Weights of a small GPT-style language model, trained from scratch on English Wikipedia: a variant of Muon for these matrices.
Each number is 500 + 40 x the weight over its row's rms, rounded and kept within 0 to 999. Layers, rows and columns count from 0. Numbers have three digits each. The size before them is the row's rms in percent of the matrix's.

# down: layer 3 MLP down (transposed), 640x160, rms 0.11, rows 556-625, columns 0-39
# up: layer 3 MLP up, 640x160, rms 0.225, rows 557-626, columns 0-39
down556 085:460515435461494517482496544474554526504462435417474513458485494503496476549505453499485526451552487477502588475512533477
up557 107:530459527495469513497476513440505455429460564504541466484479530420519495507491501449465525516545481534522465510498530610
down557 103:518530476515518531475512497557527487503509549508505426547544504518479471436492457487492496399474514462544577498530457496
up558 095:507475547546431512467488546499458503540491497509507575474499484523569476508509422501545472455488432476439502592506474458
down558 098:526508479474463525512514504534535479517479386448463462422478490468478527522450534478533573464431564557474478480493485486
up559 092:515491493517483489521453475510468572488565470466562484462463508429487484512485482448546542511449519563466518451479539486
down559 094:485565508554495539511458466519503498459443520492500541507437565530454486441604499495472511544513512506501490473526527426
up560 112:429451564518510506490491496495491513469549521437455425499474542532502522509457517497461482477385465518513529466521552593
down560 107:446551508553502539554523489563491541514503473456516502529529559468465455469498431488470488510518492465570526477511519481
up561 103:481503504516458466511515506428461439514515449448493466548545458506454534530546529508492479556521550418459513580512584513
down561 104:578485429448510469477529478601528548509523480537472512526492498528445527505477415468447487488502542493522540485527503511
up562 076:485440495516500617501444548513512547473548523510423515512516451460492492482525558446445455495521561451467572445513521540
down562 061:476455488547528471560586557499482538499546524462501525450546497542496513523498495442550547496483461477479421493534452496
up563 104:555461514638517496538476455555544583442544494581531447457496534449532478483542438594425494504558474557411510528484527517
down563 091:548545554433548528467506476404467508475552486523532514473515416470470458500462530495607479527492439490503494490563536467
up564 100:473411494581480559431492508452465539533430544493489495504464509497483547497463451461576475477425470508500518481430451538
down564 097:520501474514556519517507507583484448424541534548536485464473556510509472546482475465553528489540450454516565496560502407
up565 095:506499524484419479564534526519511536455488534518431504484453571520443484463488537442510477499506394494531541485502506584
down565 100:462522520431541488474562517510473415530502473418532495438477557490491422466520437462473457504511499433503470531543487534
up566 141:488452506574549475478542504494447469519461524547473515482515537508511525559572472472497399475477444465528492524527530452
down566 131:444487529496455456475451524507537445466555470488581400483612500498509551460550526495463539455436498504441576505500506539
up567 111:475530527472519505531453462490531463477534446483497514434545478551439549480586515500444487477502428558453451514487435541
down567 116:502506514416541525520508518459557519524458448459512490483466510521489520478528527513498482455547481505462429529371463491
up568 088:432496479538472567550447474466508530538424529478480495496478486507447580520523449479451497459580505489543528467563536576
down568 089:512529491442473459502550444523460426464465472510519498558512501510573473442483521420508481521508523595458488496479493394
up569 100:514464519513555426595425520496463538467561574503501471458448479490508538513467422515507478565481506489473454459529463496
down569 097:594509492432512420479497523521555453543505513540451484531515468486564542474561569591498473473527508474534525524469592463
up570 112:487415492518528533433565473517581477487528516536557459514449532480553532510510525509590436488522513528500439481525537462
down570 108:446590543460491495470489577470490552491474559526456456569484448426470435499539553476495487489394468498502514494593456472
up571 098:436504525490574481454471454499520518529491454520531515529515468431486525530450545521507511482412506478523483539537515538
down571 107:512450508406501500530464496584544520447527545462495519483593488484537538519446564533469508487442536381551527445548529496
up572 110:459540393571465517520486403482499507536500568488456482474515541428474492550486483490492599539482549479469565538548477471
down572 108:450495435525512551465512408501448541553482500441499450515505487484479484525452477541429466465501398506568493532523496619
up573 089:492446502476540511527530534469474473492502501522512494495503422526487585527513509447497477534535512507519466481450545517
down573 079:477489535474480540507500478527514474474474468484410463536475545483534481472509523503481453497505487538565535552617447536
up574 102:539501523505474558502432582483539520575447476530462467508509511440419515500497531493502532553536460490445543409491507522
down574 097:477530537520515573443481448519533475478489485499486510494500445473524509543470537505473496477513445563529507429521474530
up575 113:440470511484585452562517520464574499487531498475530484509520468514465495509520568416551406585552508553533565481514562562
down575 109:580512529513487481432512455487472564547427483469439505550530467472469541509496545586536529519492503548458425435485493505
up576 102:448497533466531523471451504450509465521506414502443505497486491460505478487551460439495553488428473490486468486572510544
down576 111:460504481505503505519483478420498495543522496500509543464518501461479541489535535567543462495541524489475482442457545512
up577 095:479524528524503502493563438546476512522530473565451473529580564519521503504517503487507449502441519525483463492496468592
down577 107:478429533513555543484502470530488499491456481466406503411526458458472458473557514454449491529492459533534453467466467577
up578 078:466451443577453591514512533419475550498505508410523502505507468495488498514481542464557450502460454495512501558483464480
down578 071:426468489430495475560463522410456539503506518414481449394498547529515491502436453396552570551540467519586480519515442518
up579 108:444536465530495532492500496438535415538510455553544531554558472496527452519499525478486535575527461554482549501543497504
down579 098:466530509523463515479512579475461500420468471454466544355474504516495475543540497454509541446551435449494569464497522468
up580 101:523502527566541401493574482504486448521488504581465537517496530449501519551560512503434538522457424457468514531506482506
down580 092:517478486485544451466545523543506453564544487510515434451478522521448406478511450507509455487508405606546503503510495469
up581 090:490463450527440553573526515485454550475540520476581445469517455437512543513477515480496510513481455449525555486546528521
down581 090:530473449553440469580494480473552532453521455523578502584506536518480491465509497526492462466532571456563472503533541539
up582 097:496518533477556535552525478400453485532445523524516554538410431503515555547458533418502484446482403488486580564498518553
down582 082:519473485527442504450490503494521490478488514511452521545492513492557434491512475477475507488467454467570454425437556493
up583 122:511480503489490445515457503462513475503504480476517520512444519480461510542554495546525547538466449381435512474511525446
down583 118:570463534535432473537503459533522472627532529544534571488455524572497520516496523537530452508563565480439474530445490427
up584 096:486490485555518567559436512532481520447502460563596468533519468498543489508480488482444502504518508504433534483502549427
down584 092:541536504542489510480508490494475463425449546483501567491508487606456543509426496505452528563533512522531481493434498439
up585 107:495440471517441560452581470453462469629543503420481536490463499448510468520495518433525493462544530597414556468513513569
down585 110:446520527507529558528533447472568550473474565576440465544561494522532453534444547516483453546524475495485472542487517482
up586 084:531506536482594467501456520454459517443531467506511446442509542477414567496538499472517507430520488503501465493475553550
down586 085:529416458583522508546468467542529530543453458407591525603455535516521493592474416456479489489555519502512526479515504518
up587 087:481502548511519473424469554590555500553434489482522416470528571536474429474536521460467434523541461528510538510489495512
down587 095:537434565531518460497499488514484549546527545486440505468509557476537498527470459498431522494551538500516538422496453523
up588 078:454522557471414550528453493558508486506496469458491424512527513498481491544485435480512471491474538559475547443545466531
down588 082:504506510463544527496420530508465484511423540542463436474477515531602553569452484457551449497454500455470442544469457502
up589 135:460486598422505497474510562549452540487494501522481487502477547496519473530456458486546522478468529498556618500474461497
down589 136:467499432421556486501441517539480499545578488477465490488448477468545464499468503427464445467476537552535520486435438471
up590 095:542576556524496459459548519512561447534388547564510453508442496501454477592485506498519490520526558487545482424526493473
down590 101:527493488450449438482556475458500516455458511469458550500502460408564514546537504452522489559450514498534589519491550470
up591 099:530532491576448521470540566537476482490464465522557457515481590533533529473528642475498517549506418523441499502548508534
down591 097:546455530500519442509491467475453460442532527529510465453431513464495441511501384490475536540482543446464490534483552478
up592 116:477523436529517466531493437456545470456498523500527494460429584499464569509442507530544570539527464581453508478505527508
down592 112:467541508478447496513426522471517454461477468526531508588462452447484481470472503445514536537512487549441466528476553565
up593 061:435433479522505470551507538421517471534527492402580472525453455472408525539485544468594560550454492501466458512527514497
down593 063:489504476458523572507515441524519456457462518512479452465463516476496463463454431457514466497549547544525571431497564477
up594 093:590455463482473532541456545525424498482496420478497473486483535543583551508483441480490464480583483528492530436561454565
down594 098:474373533563548474482444506544504520506524529492469554464518532487508502424515511501499454537542527527496609510468482469
up595 099:486441509467502380504481541459461448497555506428524436577469441509441517559513529548523575538504491537500436548522531460
down595 100:529499563514487485480453504507504468550484525515451503555520524492430484458473499503434484458498499507559513405528510453
up596 104:408475515461475509489521505478577541517444567502514536528477495419472534441492503502488506557525550499468469520444509518
down596 117:548478451498449502475594454469427517535447553521501562490491569507533430510475486516545423456472476414480458475484482467
up597 116:490567546559455501481463496510483466523588395512538516550488453521458528488460510476522584503452429541433492526461517553
down597 110:528458499442539440508480488487530413483563445480500520456424477514477510509438460560411442500483473501562439491526473468
up598 091:531455557514452495466542564538507507543458514496524501494495511482538503513451467488533547456461435415512506500471478444
down598 099:532572452509524492486489508513486504518446479488516533552470540476414465547532490557500517429450521493527501453442507572
up599 110:476572497561489406447580514447450473558514399478521466511610506518467488506514539464514469512474437489447487464537524514
down599 099:494456525444491585562524555462502466494520520446487531478492481491543503462529490457497482516486489503488508527434478453
up600 093:468493472518528503505509571518423526597557489488574504528538465522503501471560571432465518498584523603473554483531484497
down600 104:485497412470523550582480507473549518494464482484439531527461477478537525475503468515467529501517505559573522485484434488
up601 082:523476546503491461504529483485507460541533531445516510553467519492500498514604473466507499520530530515457522559412526407
down601 077:472556510457534508439512500567467547512553524487522534424540527469529485465498446513456477511507539534522493513467524451
up602 114:482535498561544487514507515500382493476507473516534492493526500454550505504500496523461526518462494565531473533525487498
down602 121:496551551480539469453463465461483437499472558502496547518447525529474501561474580429491528560538568509525479481466459497
up603 098:517565491499432526554558567448443532475512529474437400459467563483503510529477439504509541537483525495501583515535521513
down603 105:514517529482501538563484456472525580527455506520488498489495484527602450539454574517471488521396494467523494547472497496
up604 108:558527549546519573496556477522469500464460502570563543535460457546411497510556518468540457511499470465504444553482500488
down604 107:489526437482485500533435562518536481460505425574479489455450566482564525487483565456485564514482487521426527401563497555
up605 116:568401515530555465522518489468449471548470493447513473570519446495415508521474551499465506495569480443466495525498501536
down605 098:488470526556469520526490486557545532540527584509439491489458541528563502451561502518439530515451465502534513538491498526
up606 121:429510482525445509518535462541456515554457465482502531512441574585524529463481548500502563444454551526491433509541463482
down606 121:503523474541530533425468478546502515466486482481436560445415546510449458440508475531456520525567525487503448471447427513
up607 096:531442501559489441590472599466517494493472467508502524466578456465553477523502514510505485501505506498492502460527596479
down607 090:483479522501532512534548479510527507521472462485517464505550535500465544517399482493554490484510478470469503462531482440
up608 097:526518546498512519571532531458422627495517530541455508447491475534514544479579492501441468568489514495461542515550412519
down608 094:460514470484492521537503502515489542546552498422511492506485533494556437517446420500552546476558487441489525497445451436
up609 094:508587443540505554491483465521478459485493488504552435478477459522558510496437469518558449461558474514423482407482521406
down609 086:393493434546553493523403424515484504483475536517482450494519525457488507519516511499497584519446497485523452434483507514
up610 106:487517551453470456465486481542469472513575462446527503404488500518469487512570465560541449463564550488504556466513523495
down610 103:431543549452496476487435546505507535471511558554527452349473472421614419525478511468467511461553513447476493433467465516
up611 094:530415520484509485495454420476473458508569497547518506456491586536481527532490536471491608595525499557513422526526523465
down611 095:583534449481504484542498549503514535460524474500465577436534463458517501554547483506553462443538496498534481457424476441
up612 105:468507467493486488521446505407497486528463496563514506558433514422491499514574479546487478561585547512460480500470508483
down612 100:499502579469546451461515479506528492522519499567506473555378506538519462565511508447447464527502534459542465514518464451
up613 110:403517484554493484511463461472510439465476493494515446544514473458520479504558512437460490421454539453578559498499456516
down613 099:533499466499530547469562520493452554502460459530502486596545540568505491506519403497503514476547522461501480523560491525
up614 106:453555522570492486482526578508487547555535535496447506543456473414485482518488582498445420452548480424455504514434573557
down614 128:427507531462501498453511516505569545559476525484537484531559465443506421502497531554500457524446495519458586491439507478
up615 112:425545489526515563500445452511611491521430502497478479551451547538487463529525446474457500494531474502474495515493504558
down615 096:428513485483486454435501450445404503547521425529575474544517441478461494525466525552477614540519562536541453495458473561
up616 109:480468504489555461552532419488504434536428501508553500511448500548547539525432441559550544522494512559506411485503535468
down616 101:496488500467495519544481503534489483529510501488464461537490512488425587493535466447527565496523474495486494472545561516
up617 096:523474484499462545498504501489524428525463524402495522543472524501513550549578456533525529471565510485450545525519533498
down617 094:508481523525538470448479530460544513496545545511544495529498495542508585499592582475492439480506472509491466538508483484
up618 098:495451508512479452534481511419485538530531512486531483508559413464428485465516478476463484490462498481512512479482527506
down618 100:434490523494486456551479496462496514515502517461504516461547487547440424595531486495482385436530535501450510522550419494
up619 090:545489570544562495515481524546443499485532545525496497543447404505495465445521549473556514532548495486488503534518547469
down619 100:534487492472555525400488467505484575536421416485505426525472478469549510471516557505445561494482564505477511532566537442
up620 105:428510483556520437470523520560479455535475438523492487574484489485536462510472485522449568525510520496532570487532530523
down620 102:497412542479544452512544504516457456557446498521468566500459501569456503459467480460528509539438474556493503469566471543
up621 092:491388502484516534499531502484448505431498495476472547448553464442462488544469470539550579491508457507468488526464509518
down621 090:485561471499503521479485469434470451464476547508441531540562521483493509457455481523541544398433543487531490513501489549
up622 109:480461533528491496438546517443459478588494528454491499472470444450561541498434530557581576544500477564452525502501554550
down622 115:525469532554514565532462529494518538507472598488570534521537538480484498475519504433499476512492460524487537398522461476
up623 087:517521510435422566478490499484538423469438534532556472533468483435474458546521521476522426558480492410473531497511543537
down623 083:526490532461558531510475530541495553458520501477482555531419471508469569529464516531538494510581539531544480508491466528
up624 124:465452538496504507351499424567447478548510518430536508488483494574449555467504515451499517467482455460507500492472447472
down624 121:480482525472467514506508539461524485474447520550485385543451491482501494491427548500515545538459455503480540473528425459
up625 122:529487490427444487519491523579541452449533498533475523507474507511563536538525516425514449512500458521481530463507480456
down625 125:500451532450511478546439540499505514475556524460474586512473487521464494496493502419505462441541479518547431564473487442
up626 105:557500533505485590490548412472417540487542530512500527532508488524466520491446537447478478481543471412503515519498452526